Part of a small language model's weights: 4 heads of 64, 348M tokens.
Each number is 50 + 15 x the weight over its row's rms, rounded and kept within 0 to 99. Layers, rows and columns count from 0. The size before them is the row's rms in percent of the matrix's.

# layer 4 attention output (transposed), 256x224, rms 0.0857, rows 250-255, columns 112-223
100:59 60 26 68 73 52 41 05 57 53 40 52 48 52 68 44 46 45 44 46 30 79 54 29 20 47 43 39 46 39 43 77 48 44 68 48 25 72 57 67 34 42 55 07 53 30 49 25 56 48 54 56 43 65 39 67 57 67 36 37 52 77 55 60 64 69 43 32 76 72 81 26 38 56 71 53 49 84 38 61 29 42 49 47 66 62 47 44 51 59 47 47 65 36 29 41 48 44 50 61 50 43 42 60 67 26 51 24 68 51 58 61
110:43 57 61 55 70 42 48 30 64 45 41 44 31 41 19 61 49 50 70 54 62 28 50 36 45 42 43 34 26 29 39 38 57 47 34 34 50 53 42 40 53 55 39 52 49 49 44 35 56 73 60 31 39 51 43 29 62 55 53 48 62 45 61 15 65 48 42 59 45 20 40 35 30 27 08 49 47 26 32 71 29 35 47 48 63 43 67 58 81 68 40 41 61 43 59 32 75 70 48 55 47 39 39 33 41 47 48 28 31 55 70 79
098:34 59 79 57 76 58 53 47 46 60 54 58 55 42 56 42 61 70 49 38 12 54 14 49 63 56 49 41 31 26 52 71 66 35 28 50 37 68 60 63 23 30 51 59 67 43 55 52 31 54 41 42 30 20 20 78 52 38 45 27 34 48 62 60 52 38 47 59 46 35 44 49 34 61 68 27 47 51 53 48 16 57 60 48 58 39 63 37 22 37 69 36 47 51 56 29 53 26 55 42 39 77 29 69 73 28 30 25 46 51 82 45
103:42 57 23 72 63 33 57 47 34 59 53 74 66 43 55 64 38 58 56 51 47 64 51 42 34 60 49 69 37 50 51 34 58 41 34 59 65 42 41 40 65 51 47 67 43 59 61 25 46 50 35 42 40 26 86 09 44 44 35 47 36 64 49 74 57 23 29 55 38 38 35 51 28 43 61 55 77 62 27 87 58 81 48 29 52 36 46 29 51 54 53 47 24 50 40 30 48 41 41 37 54 43 33 47 43 43 53 48 76 69 57 60
100:59 82 68 45 56 23 73 47 62 38 49 37 51 38 82 34 61 26 61 74 38 59 69 20 50 60 71 23 65 43 40 27 59 35 32 65 39 66 44 62 14 62 55 55 60 59 54 43 50 39 58 39 65 52 41 51 58 53 39 37 71 33 74 68 40 46 68 52 41 56 73 51 55 02 40 58 57 27 58 51 56 31 43 44 25 68 67 73 59 38 72 62 40 47 44 49 56 67 45 56 49 49 56 58 52 64 69 56 50 25 44 34
103:63 35 41 46 48 41 83 70 51 52 86 47 51 33 52 36 75 23 49 58 41 68 53 53 59 42 47 50 47 60 81 59 42 66 66 50 58 54 47 46 68 36 37 57 68 56 39 62 58 50 34 38 52 36 43 84 34 37 61 05 39 72 66 44 57 31 63 48 33 51 52 59 80 42 50 47 63 52 52 41 49 62 68 35 28 42 44 36 44 61 42 56 71 30 50 43 97 49 64 71 55 61 41 47 40 48 45 24 22 44 37 54
# layer 4 attention value, 256x224, rms 0.116, rows 251-255, columns 112-223
115:58 45 78 66 56 26 16 00 56 54 34 38 37 45 31 72 40 58 78 39 61 56 52 63 46 48 57 31 29 17 50 43 34 48 39 25 50 79 44 53 70 48 60 53 53 56 45 41 48 56 77 51 41 49 69 26 69 50 59 44 75 50 31 37 57 41 38 58 60 41 28 51 41 33 17 60 46 49 15 64 39 58 51 29 68 24 55 52 75 62 49 16 67 37 65 25 70 62 39 54 60 61 53 46 24 51 44 28 28 78 52 45
103:42 50 52 74 72 57 33 14 43 70 33 44 43 63 48 46 61 70 47 54 00 33 34 54 47 35 55 38 36 47 37 86 36 51 43 69 39 75 87 45 10 36 50 47 53 27 51 46 21 45 52 43 33 64 37 70 38 67 56 41 57 63 45 33 68 44 58 53 50 50 47 55 38 61 49 66 50 50 34 44 36 65 39 66 41 60 68 41 21 36 70 43 40 63 76 32 55 22 32 89 55 73 44 59 75 37 38 71 49 61 77 33
109:55 45 51 70 52 52 75 47 52 57 67 46 61 43 45 66 51 43 78 74 32 64 61 45 41 47 71 56 18 66 56 37 56 39 39 55 73 36 45 40 45 44 63 37 41 54 54 40 70 49 27 52 33 29 68 40 45 38 72 41 44 69 49 57 86 28 36 57 61 29 25 56 66 35 60 66 80 55 49 55 61 74 71 50 28 36 34 16 78 36 21 53 42 49 40 48 57 61 59 31 59 39 19 62 48 55 50 46 79 72 61 43
106:52 84 61 42 42 17 77 38 45 53 27 51 53 49 69 44 56 38 67 41 49 44 48 51 42 57 52 37 75 51 35 51 51 39 42 35 27 40 51 59 27 54 45 52 59 67 74 50 38 26 66 16 52 32 46 58 40 70 66 47 59 20 37 82 39 53 61 63 25 65 72 49 20 31 45 63 46 24 69 54 38 28 42 55 30 44 60 69 50 54 61 44 32 39 52 30 64 43 61 66 43 57 46 57 39 70 61 51 51 22 33 12
113:61 39 35 56 38 12 59 53 70 62 51 53 59 28 44 46 53 33 75 60 37 65 52 25 42 36 33 55 68 62 78 42 58 77 27 41 52 41 48 48 67 56 31 38 87 28 65 55 55 36 49 30 43 39 52 61 28 50 62 73 52 56 57 67 69 41 59 46 33 45 57 75 67 39 49 44 34 48 58 52 34 53 61 40 46 33 69 26 54 70 53 51 56 32 36 43 74 38 63 58 68 79 58 57 34 42 46 74 52 28 36 46
# layer 4 MLP up, 1344x224, rms 0.124, rows 0-8, columns 112-223
102:67 60 43 48 48 45 73 65 79 41 64 54 45 44 37 48 46 42 57 23 62 61 56 77 27 44 44 66 43 45 37 38 43 53 65 51 37 51 91 58 23 84 20 63 48 69 71 54 55 73 48 47 61 59 46 38 39 64 33 54 52 47 73 48 65 45 39 60 37 35 63 54 36 48 29 65 67 62 45 65 62 61 50 65 34 58 55 42 57 55 67 50 39 68 60 70 36 82 66 65 63 44 65 46 62 06 25 51 18 50 66 33
107:38 65 38 56 48 58 61 51 58 48 71 62 62 36 67 47 34 36 47 64 32 51 43 90 57 46 76 42 64 21 54 52 40 50 49 13 31 51 65 63 54 46 64 72 55 53 40 45 38 58 75 42 36 46 61 69 60 61 40 82 66 37 34 41 43 53 55 45 64 52 62 54 67 64 54 60 17 44 64 40 35 56 51 35 69 48 25 17 47 39 17 54 37 27 27 34 65 68 31 62 37 66 45 44 49 54 63 54 48 46 73 48
100:52 58 44 72 37 23 46 42 60 41 51 38 57 70 68 47 17 50 45 68 50 60 60 34 64 36 51 47 40 29 65 45 42 50 60 29 66 61 51 47 45 72 51 17 54 49 43 45 66 39 37 26 41 52 38 65 51 51 30 21 52 51 44 41 61 52 49 20 39 31 51 51 42 52 67 64 27 52 44 54 51 39 44 61 78 19 49 76 43 25 51 22 46 69 67 44 69 74 67 41 50 27 77 61 64 53 29 78 52 53 48 54
105:50 58 66 27 73 30 56 35 33 53 58 71 65 62 52 55 60 27 15 77 20 45 64 50 55 41 44 57 43 49 34 47 53 37 27 62 49 46 29 59 72 50 40 60 34 63 39 44 42 69 56 15 56 36 58 19 61 64 39 61 55 64 43 52 32 37 37 52 61 65 22 19 52 20 26 34 12 33 56 38 53 38 70 70 46 59 48 62 40 63 50 29 58 55 53 81 48 49 63 20 45 40 65 41 29 45 41 20 36 45 72 90
098:40 59 43 43 43 32 46 37 32 62 56 66 31 52 62 49 40 54 66 64 41 12 62 27 77 28 60 44 50 59 51 66 52 23 31 53 74 50 65 60 44 27 67 33 38 50 28 72 54 68 81 59 52 44 42 31 56 60 24 35 31 14 63 94 47 58 20 50 75 44 79 30 47 38 60 51 35 67 42 65 56 32 66 31 69 57 72 52 40 47 72 36 34 53 34 52 11 48 48 45 62 75 61 59 69 26 52 73 61 50 45 43
102:44 37 68 45 61 43 74 34 66 57 46 69 68 25 51 43 49 67 53 44 60 53 39 49 38 62 34 63 59 54 40 31 47 35 31 64 65 48 48 53 42 23 41 37 56 69 93 41 38 37 39 26 58 36 32 52 31 35 73 44 47 49 53 36 49 38 48 76 71 48 46 43 55 63 31 43 64 45 45 65 47 48 24 37 24 53 41 49 52 51 30 34 47 44 53 60 28 38 50 79 62 65 85 43 13 41 64 72 57 47 50 38
110:25 57 37 35 40 53 85 52 12 33 49 35 52 32 61 28 47 61 34 29 21 37 43 49 35 56 62 51 29 57 26 44 37 51 49 85 60 53 62 42 46 69 54 75 38 57 31 29 55 39 45 61 68 46 42 42 68 43 43 46 36 86 45 57 69 35 41 58 43 58 37 56 61 32 42 40 24 45 43 43 60 54 42 41 50 24 44 56 63 77 50 48 76 49 38 36 30 36 39 47 63 54 66 50 26 31 58 50 41 46 47 87
101:53 42 34 42 57 56 51 27 44 53 53 20 62 48 58 45 46 50 38 40 47 59 57 52 53 66 51 36 52 52 37 46 42 41 67 46 52 35 37 54 45 53 36 67 58 18 66 37 71 34 72 31 48 81 53 51 56 15 47 63 60 80 32 10 58 28 65 70 59 29 43 56 70 49 73 33 51 76 41 51 63 34 37 41 51 51 67 46 45 38 59 25 55 49 61 75 56 75 49 40 52 59 44 33 63 42 69 48 20 26 57 27
104:52 47 52 37 46 48 33 37 45 32 48 36 44 42 53 19 41 49 21 64 65 58 62 58 29 41 57 35 44 39 53 43 71 37 70 21 29 54 78 63 56 52 66 50 36 62 52 40 61 22 29 40 64 44 59 47 27 62 34 53 40 46 61 48 53 73 43 65 80 41 29 66 30 53 63 33 37 66 56 30 70 24 51 42 51 39 73 42 36 50 66 55 58 27 42 58 75 41 53 10 30 73 49 42 55 45 58 30 53 55 55 43
# layer 4 MLP down (transposed), 1344x224, rms 0.0456, rows 0-8, columns 112-223
104:55 47 55 30 30 60 62 54 30 21 76 39 49 55 55 54 61 49 35 48 60 49 42 54 66 38 51 39 27 59 48 67 93 26 68 21 58 51 37 65 47 61 62 64 50 36 74 51 64 44 50 50 55 66 10 57 64 50 78 47 69 57 56 51 76 56 67 48 40 68 56 49 48 44 44 65 69 30 29 54 39 50 42 44 74 63 58 60 51 69 47 43 55 74 36 53 61 63 61 35 56 42 15 48 47 23 37 49 54 65 33 52
101:37 42 58 39 43 68 42 27 81 35 68 46 67 62 55 44 60 42 61 52 64 36 36 63 39 23 63 34 56 50 40 51 84 70 52 30 53 45 45 41 76 43 60 61 38 48 60 42 58 62 63 64 53 69 49 51 50 52 61 36 62 62 76 30 56 18 71 82 81 46 28 40 80 65 54 33 75 49 19 75 54 33 56 21 72 54 84 54 57 48 56 62 78 45 29 30 73 10 51 52 41 38 29 66 60 62 54 51 31 50 43 15
102:74 61 59 49 46 59 46 41 46 63 39 38 64 48 75 50 36 44 48 48 76 38 23 30 30 56 66 51 67 39 35 42 51 79 64 24 37 59 63 68 42 41 61 61 75 44 65 35 51 51 48 70 36 59 57 65 46 28 60 54 41 46 46 58 62 46 54 28 58 34 58 48 70 41 51 41 45 57 60 39 64 66 48 38 15 55 61 61 60 27 54 51 55 42 08 65 24 49 57 87 70 39 52 69 64 29 42 71 54 51 67 17
102:57 52 63 27 34 23 39 37 22 31 53 60 21 51 62 53 48 32 31 32 29 51 53 28 49 64 45 53 32 73 35 62 30 58 61 38 44 58 37 67 29 63 58 34 39 73 42 57 59 48 27 68 39 42 50 73 32 37 53 58 64 41 79 87 72 14 60 27 65 20 29 37 53 42 47 40 37 53 39 43 53 56 30 60 55 42 20 65 24 45 49 46 55 78 32 58 45 36 42 45 39 54 82 86 42 53 46 44 48 39 36 59
099:74 36 48 49 54 64 19 47 69 61 38 42 48 54 17 67 61 59 33 75 35 51 29 63 61 69 31 69 59 53 67 43 52 59 70 60 60 40 50 39 52 64 40 40 43 54 54 35 31 32 44 35 47 44 66 31 44 26 31 34 32 29 46 38 55 49 56 31 51 29 56 50 59 46 59 43 58 48 31 42 31 59 37 51 54 36 28 35 36 48 45 39 75 33 15 46 41 57 12 53 55 45 30 65 24 40 74 50 55 46 62 73
103:59 47 70 62 61 54 45 50 20 48 63 57 27 60 73 56 38 30 57 33 61 73 58 60 27 41 56 41 70 24 40 54 42 50 54 49 39 72 47 61 56 46 41 06 61 08 43 40 48 48 51 20 74 40 39 54 49 53 37 53 41 62 29 70 56 59 52 51 44 59 75 42 66 46 63 67 46 74 68 28 66 32 50 62 71 61 41 59 25 43 30 42 73 50 50 24 28 65 68 25 62 52 36 60 52 13 34 57 41 63 30 56
107:62 31 58 46 46 47 69 28 46 45 54 45 50 44 53 72 61 38 34 61 57 39 49 55 37 36 30 35 83 46 44 55 61 71 65 62 66 61 49 53 37 21 62 46 41 77 44 69 75 19 42 27 38 49 48 24 54 39 49 49 57 44 40 63 41 73 53 64 73 77 50 32 51 62 73 66 41 51 78 59 36 31 38 34 18 33 43 22 33 70 47 72 64 58 41 41 57 47 65 41 73 29 34 58 69 38 26 31 38 69 38 41
105:55 51 48 72 83 58 47 61 82 60 76 57 34 49 59 40 36 56 67 52 36 55 67 42 53 37 43 46 63 50 57 28 55 52 35 67 26 55 41 55 30 65 34 69 28 65 57 44 42 57 47 58 70 66 39 39 67 50 31 23 51 56 34 68 49 60 31 72 54 49 54 47 47 43 41 75 53 45 80 55 60 79 42 43 62 28 62 62 15 54 11 51 77 54 44 40 41 45 42 56 61 42 75 49 44 55 53 63 46 42 24 33
103:51 79 77 37 58 89 38 46 46 57 33 49 53 49 56 70 26 53 51 35 34 57 44 85 43 32 55 57 76 74 33 55 54 61 61 45 87 67 62 44 29 67 51 59 55 61 77 53 65 44 44 70 42 62 76 64 56 59 36 33 48 44 40 33 45 49 80 42 72 68 53 35 56 44 36 32 44 32 42 60 51 48 15 50 63 74 51 35 55 50 47 72 54 50 42 48 63 42 41 25 46 70 51 51 36 62 44 67 54 59 48 50